From a checkpoint of a small transformer trained on Wikipedia: no biases in attention or MLP.
Each number is 500 + 50 x the weight over the matrix's rms, rounded and kept within 0 to 999. Layers, rows and columns count from 0. Numbers have three digits each.

# layer 8 attention query, 256x256, rms 0.185, rows 118-223, columns 32-63
527469484463503507489572572477471540404516481509519506497590441451567506437536437514356505474479
437474515485524503463484447494561516579511618515514578550460517518461556393448394548468537389534
517548452519501489492557450465576502543469458506553522476445517506545396456552617397426535492543
506458528451515499416484568524442555480564614542486500562477436382499528463541417515593546512435
579638517478560556522512466351320623548501461558561513515498556420597541507609469379499492556447
501516372521411485455444374452423588452475438475501458496500473474512480448552515471520466444519
472577506486487584511588505426501516540591561492575491463458552569620466581473455447495439544453
424443500470567477481608540490557487409456534465490513604511520535548451458486466552504484486504
471456406611501522562523433551490504429459560451564515541510552550542504494515500428429565474577
494582473585506576509587445494459509484492492480462467456433569507439417634470478502366515470457
486564560462566433492465567529489521498467515494479482503497572522504430517642527483486469495540
475512512484497537542453489510517523460469529533475456507510468539471528462500445518509452528519
520541478496511463395490577554481506491587442592540504581523440575569516393453499561446563509546
469459450458480484491450505426493565502452486527536537540482483505511540504506555370545546422552
467570488449480509519505435519562550476527518490465462535427518521491492495511525505513507483493
524487525504461512503447531458575448487529564434505560434472477527607485491496509472542506602488
568503510490499516415429450462448563487531475523519467484459550508482439446509575517507496537544
581560478436516507552433546502473534591517549442511458606466518552435493523450537505487530471404
558529424507473505573444518450478510525458488555521434510468540435444531561416564414560505491483
487481484504478475578498515479561489494525541511406530576395461532517504452512546467432521431549
480470484506574483491466407470497475477572513452547551525511534550521458426486462466532498464552
448592511468543497484457449491466590560454500483472534530530529438456448415546503542448489553478
526486504479516455560526477464466516569404558444424523606573524533536549427539555501536513520600
494476588505485511670447505444461419499486485465521483533509466443511466487505532517496454509483
437534544498477555501504530533492352394535464440511556458510566473536524388496460549538438526449
499509545576468499460370534548541509616441480527604439515439542451385483515558602469469519562574
497581477447445550497467538499539491503512495473433595535454521539652415480512512475574556535487
585552483530485465384387537418539598571515568550509430520452506546510513542511515456558568459476
432478489479411476512434564519514532499485463410444530575477522535526550446425446500617497433536
474471377559465604512500495576518408431535510459477476470454520465525464517557536604500531501384
458487479386500545471569515492469460567467522527480543556395606527366557509454466505472495530555
504557424651500552472495502435607561478505401457477528559557570578505490421566437548494578462426
442486497486553461466527495520492530448417502483492475575601475586497524482449457568553507431546
474415536504518500522493475613574481527548385464511414454589505524467507513464551471519403560512
510489509498457549452435433476440570608483507526519518506494507526420494536491525622431467581439
464473496442557536514644585506401571369381469503495446523543507488534453548537429545418554402494
617446527541550522525474524445617562451534533398616495575506434434527508410529521403461536618502
561371417554588353485541589506489541433477464487558441467454468440398437443520530453452579487547
517532502548541499428477545423563488469404494470579434532573413437429513501537515583457478447524
411472575495608506512729444508544538440495501468455423494483494544484514542534523516430567550448
610406466527535521614516525498399594463497605505525421499401514541451519584546561560480520564548
592519533427403405454501507425463517502432434469461445540519423480498500508488502518475476521545
582517421409507515498505502481524465444493516474503479557489530531424533493491474448461494541430
380475559481524489518532553600527494490512377465373520558439408491502425398563475551609522435658
507533555458423570505462433429483534540455549429469487409488533496511580475411496491538516504446
516402526487471518515483511453465553487537576540521495496550436443495575504595422579535458519537
557524468427516496479516524478499463456480506531493410533531558534497546559522495545558501532531
469516535508441510435488508514550583474517406560370534522395511449488499401468507507526579542518
483450477462534511512474475513519525476524523520500506497511535548543494491449533550514484450462
484466566474533528472489454477514560415531501484544493484556462509507519495534504537445499468572
566464460563462565558511500507517468493456564492498499531515510429556439550472463439467476529425
539520445549497496573555527553583469521516544517549498465455549552480531480469527511401457477487
487470490598438552472454572503481591591420465483479495412501455545501427547516585537496516619442
469458472492579537408540507492444497555456528542442492511449506572405492539529541408510485522458
452582484523500535488571416462467469537545544559449480453521464545591530453467584530516576492586
483510408510458544512482520492464486553467532454480551502546473481466379515471433498565524528480
493511432527476630498489450563465305450499499497518546497587463470405566475490483416537483479508
582452568508449542514502529423490558534522490447414549407555546492559596517458522476418583468529
533520471491493409559527475576530490466481460538512476516528475440549391555611497546624567514496
485443549446473617537523489509503464548436458465468536490491561475411585435513564458469469549445
489510511481514500515465526440468513559417397502428468519519536510417551433457501471544489451512
554489570515541447466486479550548457473551405476485493535517479513466458536553426514458538527488
577533421512468617470455492584461431430546684467585549529558506562518563574503485484467491498491
532599469475440469513452488438419532468355510522491500459596504448487538468486452483600443547378
586458520516455551532628491494546537531497621448590509530384496484428430566569478514423377481506
483527533474469531416461473543459421430455538498475494515401429550488594494406589573525538516507
474518453509617460539605561540500427500636543546498580417449473605437526492514600544555462512548
523575577465431600484449592512573536556468447472471526489558492463518409562584503478562543468497
458444506456580398509455530469495553507480520403494581535470546498483529475536538499486497484434
546532414533416526556518500449521521466473517507423508509517543537505387497497499499489551506508
463558463496453595560514514446493450523448406419516424540454421535491559416517492543414478514501
485493479590550394456513421474459529484453497508538470563477370498573516495494556539547517528521
468516520514483615546461499446551460539465482472529533413556554527522531499485510433420468559413
563498425559522488538455548498526373480552458587515404548422539455474537510482526411458506478489
510489440575539503521465523515488442471466526544534498481491542498554425544504483502496508501469
536488431454579410444467481412473560465464528529434464506540497512460583536503523517499432543502
412466528550523543524459493453543408477462524480461474433426525477470475532539522591486478490447
435503469493543547525494478512519549497513484490475492467518410529483590498482472539534416518534
498504434440523431462454482459524450529489529505546506574525524542443515525490425546439466493504
481520458462523515573488598556569407489471441466493544504448509503540459537471508446489520546531
476566484540581485588558529459441536504503583543550536481536507432538524470484523564483502511463
479467455523500466487481489481508472497438595491513510511527480446487527492511508548493424473472
486485505564502531405523434464526524436418540567519459575527464446376454650529476588442402516450
406494509533432497426476515431475509588541533462517522520533522443475485511475506541633524506498
505449454498485475514529487445536499515465554504545494526558529425472438547522611577498501485544
452512533561443494509548556544400518477518470516513535533454442421447494550531450586444475462494
546543437439471510473540527493515489477462510528521527518518527532433403452553530518505504566518
460515547559575556448474515526507494541494488537544489494541501515518498503508514512557548532449
415470411480512407446507509558585557384491516487521480484495524466428446545477426458506500564507
526483482434526489465504465510478459460511508626451557609547442487554467469495519477454474496483
511440520386556466403553507522496476483476413554496560471476463558541439500456550512483583569582
391468495605498461537405421537605547552451622411509557517461548494527519488500505591480532557477
579509484472450523530454558496449569448510506491466465505552530454577507447503500453563454566536
521451454438483522441545608528409432579487630491562518565493500463470475511509579511550498526490
446538382545512558447376537504455495534491470587464504504535493555545459508600568502466456611415
541482463723472617551427528494459570620503574529462536567498484486478507515494549583523460501554
477420516502576622499419475476483526650523458515496563503535396481462470475572466463609553504443
432541465485450504498502431537473535455518526565533474468588415472570531455536503579419559468444
478552477443385529466442462585601536447448434468428556508428535441509584518522514515564451546551
423521476477520476551653538485402517435515427500520592575537514499467374484534497522531408529532
507402435484535429493512510585513469481425439521475572508513452550506404523514538512482515493569
459532599487581582523523507490406509509482568501613482445482545439603511542513506541574456496400
390545468428616520561563541394515519506540562521614553546512494649504482441518491427507527540480
549537425499580577621552467479421472502459439533532416565504467494559578458496501529489513456521
516429522524486435518436495469543600532447489386583483496478464453499482529493504513500524522480
505479537457456441489422470495472479463503525427513567397462437494493391420491439454435527527534
# layer 8 attention key, 256x256, rms 0.186, rows 118-223, columns 32-63
431477512508469574522372467536501542432588501502476554542540558521595472518394520471479511461447
474582451475536552430471480467469512476421510580523424500514501517440445531512579537548578499535
503528586516398492498551455533520460514444589414462511499388535537438527564584480460485430564461
498581524428490507490611406465507443477392496320556520508553392493534546589509518413480532545490
573571446424436561489499536500493514594469545540428516430525482552474483416412444478566603541548
536527641535458560487534568490511479457530443483527405542491486492477533673535550493462425454388
518455434484580444506612451506429552473521491541519417519516564431531511477490475531513521478500
499463582500449518506472509487536398555547483524526481513474512394503530478542471477541495451452
432520486469531572369495460505521528538540522559430490466460528520432494506530497438536475584548
443558575500498455488454433493557487429525519478513526593549391421470526495526501560435490486518
515515503496510502545515451479463481499519547498480511494460489500471471405443580521547505532467
527542478493562538436525502491441519461497450491535570443427510471596470496531555502532508545485
498498562488504503493562496489513531476447525440509560487496531426469486524479546462495523535510
568514463534464590582478526554521515517517535477479470502558485466496539510431519494479466534431
475498512478581543505499475474455473446526453566511502459532496461527543538536490489529472523551
431424523537504523465498488515480515523486472511529447532455488570467496468469462535504460468506
443582433474475493435530533458523465480515478551488502456471598464504500570568503485504522404494
468484511484497457437550503553565523444540484506518467553525459499497511548551447469589545564534
562575558492527510443451445498453500572511529556503558504405555536548517468478576506444407491510
469540540538521462435488525488557468530379512537531493509475425525483447510458458524526503454484
455399542518458479479500466479403478525500558578547463537470551542576509457450484465499526486543
562499441498484467539550510493592478452466488522512452529535461549558462520360529518508524566444
523490547633456506496478562469498488547486550530497378487542496498519524481460506480507461524520
476537501505542425546553474493445518536496426611590464563543504510579505511551561519563415478553
508409502563468484504524430517566524546508512472555629448476429480530566465459545507422514448444
514460614451487485581510466563422553554571516481509455491578472557533541552489682476451478583421
472552436409480568501492522503431459543558353551528490479434459477509545514502514413538511431425
451522489483526491512496394549516502491452521624476596426496620459569493507481421544542459441401
452511466454542584407465526519431607455541475612518453516575566509580587538499394381527454456633
493645406546546459431461505544525475494496470424550547602439526619614479618499472564483465486410
478471566411514436469530456492443438526519551586554445545447488580493526502459521458471503551443
517578528570528495596500478571575552588555431543478474513478532489493550555529461454437528536521
460469493521514502571559385442511431580473496500483610508464477458497465552417508589537461557373
425417490412468439375514488590500535597503426474615518412531584470512379530515560504468424560487
497480389506495544580464436388525588587499436521466403672457476541448553498488480537511421453448
485383424492453554589467501460448632532440489630550511614474473432551544534555550526478507452539
570426651474519408515501508536504487483540427503600505501588609494510438396561520381462396533382
445545482529436488470463506532442490434531521526441550499546549580501511444536564413426506500521
494505473466587510497492487446478470441521559530491525574503577418651585500459446526508434512478
482394483459532490478494444538523448447567445544389562423577461452464489555518392531539532569466
524535426536480494539405476470423487460514502445367492536402591621404486521534529473411543444581
574532542497487376533490498620523564456474512475521537569505438494673391562529554519459458444445
471549519508367636531574433477527451622538537434515516474514493403499567485498496468546400497356
526558454500472473518511519497482529464500465490530482477558524495483472480528445515547542468529
468479468499441532477497471505552462458466477431574556454528511459495449491476516404407509507401
600486538457527426515410460459520541470495500430521485529476480450549482549436530488522508499453
459440524462548609585469490477499502392489527450539470511464530546469520446519416453452595458420
478584544411569420528470475478445472457483511509594445487552493471524408426568500542581555458586
519398592543533456464449533515504559464456495447530476528427468531418468431564488426580513501553
480447514386537508502455511503532478404559461557478426516525523532501433404589503576495529406557
457506489444453554492461544586609431624471439456504509510458470517508550511468508452502480623478
537533498507490566469455508517533503554476498554391567599438514535530496462496529547550557501475
494488506466488536474457456512399449545542492513508440492490519474547576517518494488483545477465
502498518484505449525435523546483478436540499491539445456538488531615526483442533434511475478495
490470514433526414464486448532541535499525514520489463585503510494504445479526450535508478468525
378515488509491448411429478545523492485470485490519502544466551483509494516516553539592552520487
482471491526518539435528537628493520581472474467489528537523502506576441502526497531519466516568
639605494489538545448457436451522506491496514572533497589455525498586532505429554497466487516516
498558567463456554561593490451473456477453407480508442556520543478444453447491494548494469536497
475526499538398513551551514543542356520565560397513490525510511487418495525423488459385496464379
414479460508480493454418542496464513448517500486452532505580433452501489543567481542604525495549
450497441559497526452406559494505437560505553542488544501493529432523442456479491449470439590499
535572536539561494528466451473562459412451414476512465547454525489476459405543406521564437498470
438505573473632471483522530521436507448468525566492502558499485529500544548456487547521582451609
501530500452490475573511463511452516457583503565540497527539506497384458521519513523483485493621
511565554542575492503426496411505500529504482507508488521443479530501502465477474462545508503498
564503569464447508392516415510483543483465503400470456520523487470468508449489420485557511493464
554480436482449480518506476408477500454508498498500446434475609416429497524481528475491435492545
501557558406468494511502495456529491542512520515479447512489564419563448386605422432454593551533
510569431508465522442576478569478482469458529475582491465464453546483548471446490427494460484481
459483550493513532494490594561568545360388399582461558433571528538489506452485484556546564493498
439525517523510564526441490556469495476491489512534496516460584594485507468549439549525476535445
501488478440525438373455572472442596474502470528525385443495477609526414436524551572574465517544
460476532543529515490455447449467511490538455520531537479483538518497487453480582520551572479496
523504496497468489461567509493455434520500556485513487482397448550484523447469486459500534481531
454561525485420525541496550533567442455479530501548533473461503486485498493500509481504508488476
508502421543472488463469475520526483543573508495533544498513521536478465530496472474463522479522
508460471498449518521465547507535498500533474446546533411500530507511400464543537492515516501422
569518528513492486503467453518426489462509514514521472447558516518504431484532490455517516519463
428469505574514446525508534531499433558510485582565502511501522523467490517517543480513501414549
503502491500485455450506505491470557509610435520520485517522527494505511510513529461505533473431
515485533602532468544482533497472453511496505465505463569569467445468558545454531475601531469543
503444618401514491443564484570448596459534481465480485471507459512492470508463532491564501559476
435542470525496513501521563440509475507520514474527522544496505491474586493484504522593470485487
485480488539468476502473547508562448568484527523516484534520453543482521427496488513531577531516
493478478480471556537517519471421559564493542464511514560464515512473552417444561478628439510531
494514432529499498468532526413473542491482578431551473500440542406461536437460445499399464561418
460533523506524513462515468546509528578550593436504451549485473510490538583499537495577519477434
553408504581523421521500479576667587463450440424592541429538525514429381524588483590448504522606
487394594467501475382511454542463493465495471565537550494582527547483463470461555459508504458460
494467572462505537430476521524498469556501438463515552482492479475461436511476533529588546581512
460537576517515499462597531495422541555481562424593405557468558477506570436444470459546479607486
509502561435485507574490550561595529530498500497396474457405514579486473469476526427456519548432
504483421447446496446441546552450511510495678493463508507531460521457461471496525571516495541584
417514462495523494477466576480441477521540421527453507446591578569506493530512537517554459599517
504512466662434580467460558439490576575501565497434617498554574482562538428497496531572511502553
534522460537571581444500467475498429514513554510510488435513457506455447575517467387578587445445
431549506502452436430472421515515554442480525537490495496583438463518382497508446562439493526538
544568477413417466522414499525636433345461579610564520490350594523508534580480521415486565497549
499588589481456454537576520518459535422525475479498507520513564538506433527502494481584461562485
510508407502495428434516487530678362365478616545533503461477508490579475683491568369441450545472
591518542449565526582598455555454547474460477518575471448489510455553444443462521509571464494485
524493573421574556558513504457559552549569503468547552518531437608470469486494465454479543533487
547624414443566621558523462566394557460466486486533531497551520541541583481445433459524582559508
557526499538508456551448459452660479463485497490463496492461514522476560460537521429499579477438
488554561472507487504468469568530506490454585492507473478537460476480463427583523510512579480525
# layer 8 attention value, 256x256, rms 0.208, rows 96-195, columns 32-63
461537479507547436447500544485539491562564485504519493539489438503422540459551455533516486505491
519544431543467506405556415455466481421557448476510489480582503563454504547456490438515513453570
450505424575574458564518523536516470503509540546535415558530469518444494419465500550606458541561
484521477507473487500535492539439448578463503512468505435471491533515466551514512497506518510439
451561468387537466463477492410356489519416520528459485485554535494503497510529462502480582483449
513489490550489506479519535454513414503608436514596464491595494560446604556462521498596466543509
520505413523479498506479491510407496555456532520536462463513445519468500484526535421573575483565
445484492498559491433442521522584494507429445417618528503461526535520565508578507494448533522495
427497421516427599526496483483504531582522515516480467437553437457485470450452477490482498452511
429584496518519571507455458524513434494524548489482557482485570508543436444505551588511497534503
516489439566492521531526485522501535438540548530537478471459511471426428480501596514512487474558
530448530435534464492561427492523525527507506544525544461401606504446466469462463490476476546525
490467494506451481471457489504458559543542528522475389430512528565559407500512502458548539614500
489486507442553532495529533506548445489546514494541566510531558466580464508476445492492507503478
443568482469505538568464500526507442541502489500508523454461425461481498544584466522434497474495
520514407541511443580472543540487488509510478474450495517431513520518541590527487585468500472545
454629491503499441473507540560486496473444556551529609504527517570461490493523412596550466456504
466525517516499515504500543453568522504497456535523451473500530452550479460507530516431502446519
431564427558446472520540545508529479495533504529575413478564582550491528475465402508499521463486
518473528496492502486455538519506511527530526477494500465517507467478530433416522499498505526508
522507485541463548553564516464467438516461472420432505511421465466527464520501546456546520481548
438503507515465550395520498573538528516503502409481508466409509560533512446436453577494500456483
514445472466545554365507459489540481467490519502520513451552573489564527491439496491474374477487
532434438428503493521467434500462514539562523558530478481479521521464449456475541392551513470473
484538460544454530393479438532544515498516475544578552478432554523424490452488457522495557528484
488529431578502531533534515468472498460540566486504468512533475461484466564473572434493539486522
396553521541468459456544520389534509504501463389524483405476521514430467459536454490430458468554
427568450589561612468541482461499543523450483394460443496515493429415447441507524522548466473498
609604458469515423562470400458498458545483515481543520453512520448501439527571596428428497592457
467495553571477514511492455529519512482489524450479535584452531568576500456485557455478512462427
523443535439471450480475448463467465452494535451500526488440544532520569464517543458514558542472
500493437516530512473533515438465448567489490399441534526472579461495563483541539546479477543472
523553534512484460479568524474600542549521406519491539596599585419522604514486533532496460415557
482545527399573566462469563465479509417602441468542499484561500503418470478460514441471494484624
468472502474536537469556487543545474507517581530417473476491505572557495549500485501542510527464
546505576532492420474435502509534472481500450553555445607508473571512491409557533449506445610486
577544522490489410494432571492462539507496454521469427505516516375608524452489419484494432557451
530492416519498638532508376443553446410504536502483492503558453553531556555501564441584500592470
523494451436537510491489504562507493499466541504398482463487489510530569523536559512514497499525
488509436468471524493396501547501405508480567499520476525430489468406444452510623543443524495449
500515469450500493474543461589456505574492453419440486496490549548552562397565511462492465469484
460483502507454486428520508380549440468555514523456553548521480449495509468326485493437444550471
526535496402529447413520472496511457514484528450570504477472504506503436465499489457527459641519
545520412575548516448458525490503563496580507457516514475515559495407505442504551539567542524541
526497507473464493456501506473471490577479532490478507501445515544475551435438541446546521445532
527567523497494532433409547522470525562558528553530618512453585408581442508548468502516529615474
495549394497484464493454502503562434476544462444519466513519474509436510542525430477479502509468
547558493522504532454503550444464514514547479455517389478521440507456539528506461570535484467538
509530495474434512361489498444427489482500450463509465474527501531513452518462519504503599527476
499516487429506423424612521555403507528606583578491543507506530499522428488532537390441547487550
503615540471581500498509552537538600478532449541441460455548513517389481479590471551509482449463
546503433504450454510454529467536526471573485478528630474492531544523581448491465473465472551598
536465541534551544467464469579525450531494524407545484443446450463536634482583454607587461508499
561535583504552536527431561533555503497535475500431478452476428427435468479453578510433536481502
548481512502475569566484516549507491552538488460458479467462545510610505520524523494493516453558
503556565475577490425404450472641496517436482613559467444471477505534493494443444571526472504540
473412520548496465361518487524606455458424565559464575458467601494493481563527538465428516552529
505470535488483473466569439470413515485437478560552486439466506505519501496445580439516553483497
532510532493590514547539421497528520471483437505550567468460429534463493502508561600529442549442
430512504529424480569515506500499599442443428562530506466451555545583553493547470423438512549558
425508569457533522524452590528532483539477494454478523447394483447441471472525604488461521536439
468339462604574501469501425476477427439479530572546486434569531439499485442466569506526597495544
533508512490555551475466471501497510510564483469478449417556516553504479500526517509575459430495
501576537505508418486473484475407533531511499599514410479471450499514590456560531483493485513495
468501475461448575469490566406361441515578496484408507474564516454516561462594438516433465528519
478450457471474432479475600541573506446466390542533479512444489469611485567465516370505454503498
485496522559583546510492554535493605449476553495538581411396498463495476461512542515515473462542
531498438473461485536537379492570483486488522503509528498410458496488511425499369399548534467395
528571503526488516494420506434494495541473426497480498499469462489588497456523489498534450509479
450493505528521570462500497477343509489434557536478550495571493532545492499531491534571491531517
492472467442512440519480505499501526478440502511552487574556484432574511459456486501492557552531
425485511525454541391494487525485502505493437593435496448544501475522546483530437536498462471535
542477568597498547506491608519467439556438604534544545510528527506602472516481552504494546432549
404498538516493480434501539556423468465476453534496546496552443574541519541518553533497460519476
541499520465484473486507485450524543442635515510586472505523402465510470528570399436528643466511
478545513557441581559462496434496468558532542574481484528488488506637441445434458489562420551532
427518522504534566453471475483465446570538475550521511551598474473566514464514401545528477415470
536462501552535540486557538537510569593512536430499520474487663442513499494464403500551466524471
399483477515483478479471556474505500524570431494469546457473376533522449526536529475556538479428
540547406568394504467424436506450524480459549491508480429437521464506471549471498548495466492583
499485473430472463449506477561508537430458506412475517442486519535507500463425543404451444527501
559508507550484477576569533513512567489464396492500491545459551531506512511534533460579464515461
569511521598480520530423498423583504506541423512457499506499516455444504483528492493549559431417
427522417430497578487408474520486525594563431594520500557491599560498423498555556463509489514519
459538622466503486478463471611620391462485460509521517457541478552519468448480380432589488477444
505546593512519528549431519455552520485545443560533511506470438534565526463510421552490465511478
407537514404459506486501489536435599540448545481496486536512562442474594540491438510470464483563
511456535444495443460503505571520455447459450493515438562433508493535523487475492532498406500543
504534534473539521480512511453494456451519389532454554435520542544592478537536488498475482473596
452491498385435548492442449512488550537390519504458511569378516483468489509497551574440436505503
567581477433451475570576431418516558458494498428492482543442492533417570474527483530517539507477
474476509522492461466456517513464504608480497586444517495490623452429540560509562545551526483496
484471452530405616493464459582500457507527467501435579476528524506516524536518445473545531532532
573433535472495463490450477534493493440474515437457484505482415414526489518501491460534538493498
512489487482528489481557441424498517606449527477516444514531492477368494528481479446479514504547
512536511495570469518499501522427601450515504520570466427469506504583410525437503454551496537479
424516416414561437437509544507454455513561449513491460548402510413550571542503562382457483546475
498489551521643504608593486557472509551479455457502558561452445511464388544432576519477473481506
573454531530504529514451528397435609470494483582424558496632577510509403528490574444430512450497
486397485529491492519485577461512547655443523554447442576451585560450405491453520507507554516489
# layer 8 attention output (transposed), 256x256, rms 0.192, rows 96-194, columns 32-63
516560427443454484473488514469527444566368465466544548490437518532486497474531540548526492511545
451500426528525466437576488464531442457514422488528440506549508507447453546466501487512457566480
579505496490514522494486525543455513549501540471565450507498565450441571447490471527500516442553
496551500545416545507473478555533457545571476505601530467515437535536497548477539490581589531525
494556527477445528497586520493484532504519517520527448413427446530509477543496480551540487489470
525569474495580499560450509539539482492515478507553433512513578486509516571496438422482483515499
524546529511506538503455495463455463557488584452496474429517521499505574491487532528606495519367
426525561501497555498500476490544518507559561476512502431491530433516438461518550480435454558515
519526494512531486556529530446443474610473496492450490476483521526510553547439521444481522457524
502511564476482508412489559466467435626518522503437484482469600547511511495483537484624534472582
500445510492541571485503549441484497432454596527486523445556474395447574531515549595414456502494
534542414448505557525512406488419535528550443557497498449435473497442484472482547445526490454507
570435470553496527574505420442549626512510544535535469529546488536544528400472532501452564525530
489476433382509565494526433533536408473524499517514425462460455513472483561429404503432507469493
500476530483438461509495532535535499430465521443517447555518467509448560509468459507503505444479
545466505539429493488531474507462532429586486488518453506424541496497572539500459467441525520461
478460502551466485507472560484534527527458500490394460451522540505531468530457419581566502543479
600558484433520464520532510549483469424499541440436552504546524486554554444499567525505504537516
557423540581523518576546468484562426487415527593544448498537545484473470458435484560475513526465
475495529425514580517457518492464441528500502520450470526437453468501485503497490542541528532471
563482502470564531507504507499480461451561479519432532544478433517518551527513481464616549498555
462489517475593495478468463505536500496463544567545505422499531492508452447480494459499525522457
493502479399563504452617495494452523486539511545536530452470476490535517531541548478513505517452
469488534547474595496428431519377559548534502466489489418446513508457503538440513492546516467467
508507466545472518486449405522560382590492503421589482484506509556524490497549539566625464469565
550412520495424541459485473455441647450544452467430471504512509480489473506531619481515528485448
530533487491503514449532460491572408491465559495535473509571541436508501465478520541511435494585
562495444466496504477551568434516469538510494529508496537547467480562532479508468510463498471500
447493466480475422454548470411522567566508628523477545549466466557510515574516544478517493526493
477522436518482469532465478531547543450479474461417521502527426511568464492566448541532509497536
483502496487542457509518547432459522569468522524486500533493432556549523543486525443443576561477
525480576527451519443527511473471535538515522479475468449524514440483520556458560531520481409556
537587447479503439530516368491454474471510495475487488471542424585592507556405504472583562498583
529530488474535499408502380450560431524405587417489501459524560436480487497447517539563471507468
539514523515528563535518478629529434485525497521505553467564486485415505403479464430561465464460
496435475583528436518547551607466479372509490485486572524513507571477481553578445432523450486463
470541458468541505500507669496412525515539592482553425553490442551479601598558451476486443548550
537488524498432526550487534490414553448553432463467452571425470561456483337517548415531548511489
590491586572352551451558518384563529522407511476406574515488515472523551497456485431448456364521
520580493536491513460426528508405539424534442434445504527489520416567465471483582544494530478510
479639557488552507513505436555513452469503429549550576541550561515438471552484471521483396538514
450420513460539568490532532514477527439612547466471502443568519481519489500522545382509539564572
481588548508454554471565500509487439472519498522518459376522582544460498477474516493470510592465
558497477446485473428520545448515492520392575490540488486441555440480507476461495539488528531426
519448444529487451524538559461528643591510529550524474519498427472496512481531485477438502507475
539597463419535548494451481528546490598514576495602526463416543486525477422506485578511422497536
586452593484538428488497545409556541492446510450551523414445560448568396497527523539492508481420
491410485537456496544480544525543484546483539529584497481547556462475581516521474440436613461467
540362475455510477564480545529506503443495430565520466557554521486431561414463454521477520487519
520438467405466470518484488480464494502521492510520505556488448527464491516599437463457498567609
406503498456514552544560469616478396543489571451547478356443574540533545509509504470516496444463
466475452515432486516478497513453584504474516499525461487562436530491495435454517476449503452549
483511563424496564404559493531471484558568529479523479479463477473405539507548527516430474498424
518514495430584524526469459519439446513446583459558611505416622570456540434480540523437486438496
551564435495527529559496471553597523469526516391548517507498457468518489515425551374449458579473
531548545473534531502447537509405450597473470469543513475576515585423488608488546516564506503450
500480557634472601450491415464471546471542512522487413480515531462536538465514537563524464530421
532424528514526559444520505536375410493631493431428551491538468469597449570510456544505421529535
516537553522550537501378420548590507523481455517476536474544536476482468528580524533518462550536
483503574525422506488460463540565509503412539468437486514455543483439570428515515476501535449536
512511554480506555537534531503508487561498482441485542417570494478523570512458464531586556519468
432533534447419545539514556468441488526478485440439520499430515422485454526442509547565574455471
507574465419544442503417491494486450585476532446505474530526483574463558487468418504481434510525
456536529362482540478489429500539569541474550485532541520557429448543491451617473654496491511575
487453470522415591547528545530375525518532460475374555490474471473531506372464574436437552497451
437537572509518435467477489534470537504405376547476554520416422411599414510521517555580489473538
521497610502548558534449577482498538482465533520557507466469521430399565486503559478529483457451
447403500443501559459526606411525573570440476479467473464409515522455580484492428431503533499507
505497499629419626513480536431441506584496296471460502454541508529549395456500602512542456520478
601542461418521494530584431549416506528492527533470467548491545399556495503503492450572541514452
554427527560556423509488492552543458470576489532493535526508517578594446519506440506414517492495
516466494546415519534472440534501543482464458552507531486575469444467447513500461440523508468362
562503536507511493485506462512533505610548653522423534484410536476556489575486602464483450506605
518481546438607458521540506527547484456473644438555540536486515493440477486543508510541495530493
525636473539438500543447554527603504459601448478517446509521447472473412550496455412462548453452
445430500444529582521544492503524526480542557489497522487445510524498582471478478525474491549469
518441576483465584531488515510388580455477533421488554547510477422504441536489386564548381500482
450512483512493580531493545489480523547498564536506545490595464486548546470506541522516446473404
552531502506527543455551495468519514436574573468534551481497400603516474524542528476478513540436
557452487481490436554461522514507489537521523491515479488455578579520530457503539493385521461493
516543494509403418536473503547571543486562374490566517550398509509488566478451494480463483507494
457507497397514461456489535461409563499470441459453469410426508492469457539496505506456486547517
480471581566546562481435555458534579519492502493398548471473534435446414517523464509552418519496
464560528509638502497389486459538572495575544515543534468517536550406512409475463508523499513410
534502566478506393473559467541625436478498501507487479523481434492456443531505557469565444553467
485528486452498451502563524444513532509519504556405473546469520544447398464549522435562439563485
518463479475485497503466498512530517477522473463524476537451580522521582506538471517422502420528
435448545438582321550492498508456474509393435423470389518425502441422521478466516520504438447458
559467560441555494518502605545538521469477476441442495541484553504430504491508577420563509539486
501506553540542419516467514545389544407446498606436452520439460514489552513458534600397449492472
451520497444464575560483531527611511494539414460535469541463524561507480470506473435451530410485
423450480512587543427463513521555493496522487549463499457465507436469550538543503542543491465473
490541395387436616506502447533390494453461489481480578488527505556482500510468467440486545511446
597514531490492406523485504540477446552444448538474465531534468467579483515550512505498488516485
408503421445588483490546523525437473528492503443462581598451558511477471511561495543498477436563
497467467476593478507520503534432552504461450439474468494479588479529496457506552453519490520384
535466458671436595525463448546521556446505577553553515487579477554583479460497529533534539448469
506549450547394534508492495561430486441500451490345519514491577536435486475483481550443448568515
398506479561545490576632509569539525516492536389546574526463532483428526526430559561479493500494